python train.py --d_mlp=1344 --positions="rope" --qk_norm=false --tie_embeddings=false --init_std_qkv=0.0211 --schedule="wsd"
Each number is 128 + 24 x the weight over its row's rms, rounded and kept within 0 to 255. Layers, rows and columns count from 0. Numbers have three digits each. The size before them is the row's rms in percent of the matrix's.

# layer 7 attention output (transposed), 512x512, rms 0.0518, rows 354-364, columns 128-255
095:133088152128161128155090098147120152113176130152177098106128136110100134123092083111135166122060096122126128113152101096177102114130182115156121166135168127121119153157104168123134090145135133135172124104165139103115099121081183118140097092097153115128136110105105125102093138148151116099111176132163157114127133129112146117109124143138132115125108127165143105126098155146133137145121
088:086136152111150108144121124170118138121099096117115129194120148119116135131082148154160126147159184084159112150098154138116112106141166113103150102092098135108129116137114072198096125141114149127091075124151154159119113129127109115112129153132111123144091117146183158119130120174083167129113080132088114144120127140108141120134157120120160112120141119133139142161140095094162113130092
098:128097136140128117112136116175083129137113105139102092121089121118110161146169102124079099107134100121107116105122156070101133176154099142157106096142100134127170083133168156141135134150130161148117162115078127134103118118108154146130168141156094110132154109124144116154111128128166095132159077115117173094103110119112110117118164119169120131145123093142169172110109139130145156114160
091:140065127158107091104138103110123154105126126153094150142098107162187102104163153119127144167108140095100098127157145163101124125173140100110126151075099134136207158153172114114187159123148155091115142128142102126140140117122164169138130168110118159125150109156091087138135113139140121119105164140155130163153107185109093127164129103120132135133111116123129120125127146111172104175104
089:109092088120099102172138141081119122130116092152154150149139163157122094111114125176112140096092101127108135165173102144161125131112140120096133126132134141119163104134132157110137101138132127147124156093068138165148141102107154155164130181145156166143137163140130128124121114135092126104177080156150097116063155125100109134163118183154131156111139135089142113105133104164165160120129
091:135137132122149142077128141167168160145097111176094133134130100130105142122111127153156138095140138128145135134103108120123162154142098164121119145121132126121154113139110164141082209176121132156123160137167113132108124098124134114134123153142126085126090149144128141122127130105123086126143152156133158086128122187149131138098169122127139150134100157105167103135115135071139123163180
094:135134129141123100127111143094103150139093107124089122137116136074153144103123136176116148119177129115120128172098144122096126096125118123083163109084112130180126151150098126079120109144080140100115106091101147131156129111117117159140145089120110134153156099141114124147146109109113113134128124189121131112086088111123120165104174132108089167092080108133122108122164128125110131097138
094:157128081132113129090142128098143132121130130128106165166111115142153131117125099143124120134133116103112093096151165119092089107083140151136136149109108134114134122090182117113140147139132129138111100130121142138093163141112136162100128128114085134136175121161149141135144116141122102154135074139107156149105141138115098151074109174117121128136134100090145128151101142135135123128087
089:159137153151113133119134097152077159145096141132119088113154148107118116147120114150109087143093147108144151093103123147064142157108127131134139127143141169130155111160120167133122144124092137144142196094114156151124087119110090158115140114165139117112135121126102126098126151180106136143098110161090154112175117148071072135129095130177127102142085118094143097123129118098102090173113
092:110122127101161140116102154123114173096186095116102120167168151146112100128117158123113129153099093119123145144108090152081178109156137135133161135122134149152133123127128125143119112138128136085090128118118192123104103124140104116145161118150089121127071155115154146091115165126116121096157144111115139122148127099097125093174105117129113109116106146146161107078096152161104154114097
094:131117087088127116169132158112108110129133134113161112106146123181113124119088107089123133155129135123104109113117111127141111150104104063119108160148108094137101095100156121092151131122133098126118103159139117151137142083134137126112103155102123111071092129166127118178122091073111152183151124148115100125133133140158152132142170131093074143137173120126122129142153125148162153125105
# layer 7 attention value, 512x512, rms 0.063, rows 355-365, columns 128-255
090:127171153119166133079146095166137119127155139097157136101107119101099154142131142146105116129153170139116139126140166078110117125129125161124136112143129066112138131115131138130110171087120122124101134103127081125120102157145133107136115112083107158116157127091188131113162110132132091127085107140170147148140139138161104142113110134124105150124114139116095121116136090073139146112108
098:129120100137124149081150115101123177139069151160122128072153096113119157119146119122133164113115147161124141140133124114136148107134116129105159146100137071162128154139153126164121085150167138109097135157170146118124132163121146177129143128115143148124112110105096139123135145127116119102140174104144120123116095121122146133168137152089121116112154119149138127095155148137123171113106
093:146110149108103124120191122174138137103134131128133140081148165126160091137084094115136163075154142136146127119121099149085116133111121136151140142106088147144135106125139104122134112133115154116143121134146177143066144147105163198126144136146103140080049145118148104132098137112158127129112122164128138120141140125176135130095118122120123152113140112136152131124101123165113134122117
090:150088108115078107133124157147121127110149112159104133104138164127130127120120155157142131117108185121103101084116178163117141124137093158153118145131139133144130136146119090162141144137125131139108136133125096163140096125116151117112155102103125131152130134154136132094158132094177102098212152116196072121141133127167124125127109133119138116117134091103127152119128153104129150151139
090:119145107104151144103132098129163109118127186126136130116138145135124085113097158139116133165086122137160132123123110118115192164086154144105122127096113093136071168134132129125124100110162082154157103149188150137145136167163122107090157187183128142128152108155101142127123150134159142168141082146132119141083118078093115095180116076142124107139153089137134113145143129150108119149117
090:117136166146114123131119148100112140154113147142125128087125092107105152147133127152093145156150150112152136159157097131115087089160137158098113129140098117124093084134149151092168163096127129130135137166115153117141110178148137128144133155081106117091138104157126120113146164152131145145107131156131092153071102159129132126066111117159093121170142100100103135113132120126124129117104
090:108165107139134130158116109177127175080096139126110118121123145086087142118092147167149188056140088092121129105096146105143099092106147153146098159149138128144149184114183128123160176135122160114182101094099090097131108174122091117145123110135128161123121131140181118132109129141157124087128135144138131136150162170157143129135175140123139152110163137081154118201119112146137161123123
089:104124135107130109133124143099130169127128118096157121143095175118119147148101110134106136121106140116099032180116128114098157118140111114080105117165170136127131115146132132111107139103120138118108096132139162102121155088120124123133077128108142138125090148131101162119129105151121157131109096166117119094113131117144120154103094115093143121106134146180139136125109108150134162133118
093:146158165111133109129139114096130108124165144115147149137108116130163132190107098130099116104122114110141109139109128128104130135124108161088162097099113177105158167138153077129108124125124072106120106140170144121157122125095178092136127074178104114189145093102146134118117112141100161101060170101133140086143123150127115084095123159103136127121147147114140139143106110128148107140121
094:128134145120096172159130137174129122122123107143120146147116142130138083121122149162142157157115082164141124089125147056134109123129131098130094098150101116116115104109077109171158111119157099102128106148083123134148141165151130088148146126095135121088114137135109085121120117100137106139133140101146134121114134142165155162123107104124137121140102113098129151146144162129124083069125
088:122140136141172132147094177104128094146160134189117161122139096130136153137098149111137100097208146125116131138123144156126146095120146123167152110161119114117178086138133151115092118103148102083130114124138164096110108117134146099132119156106127126102129159126121188112139151133092129108098128127097136140132121168128122113166119112120138124127118122138151100132086137118120126125159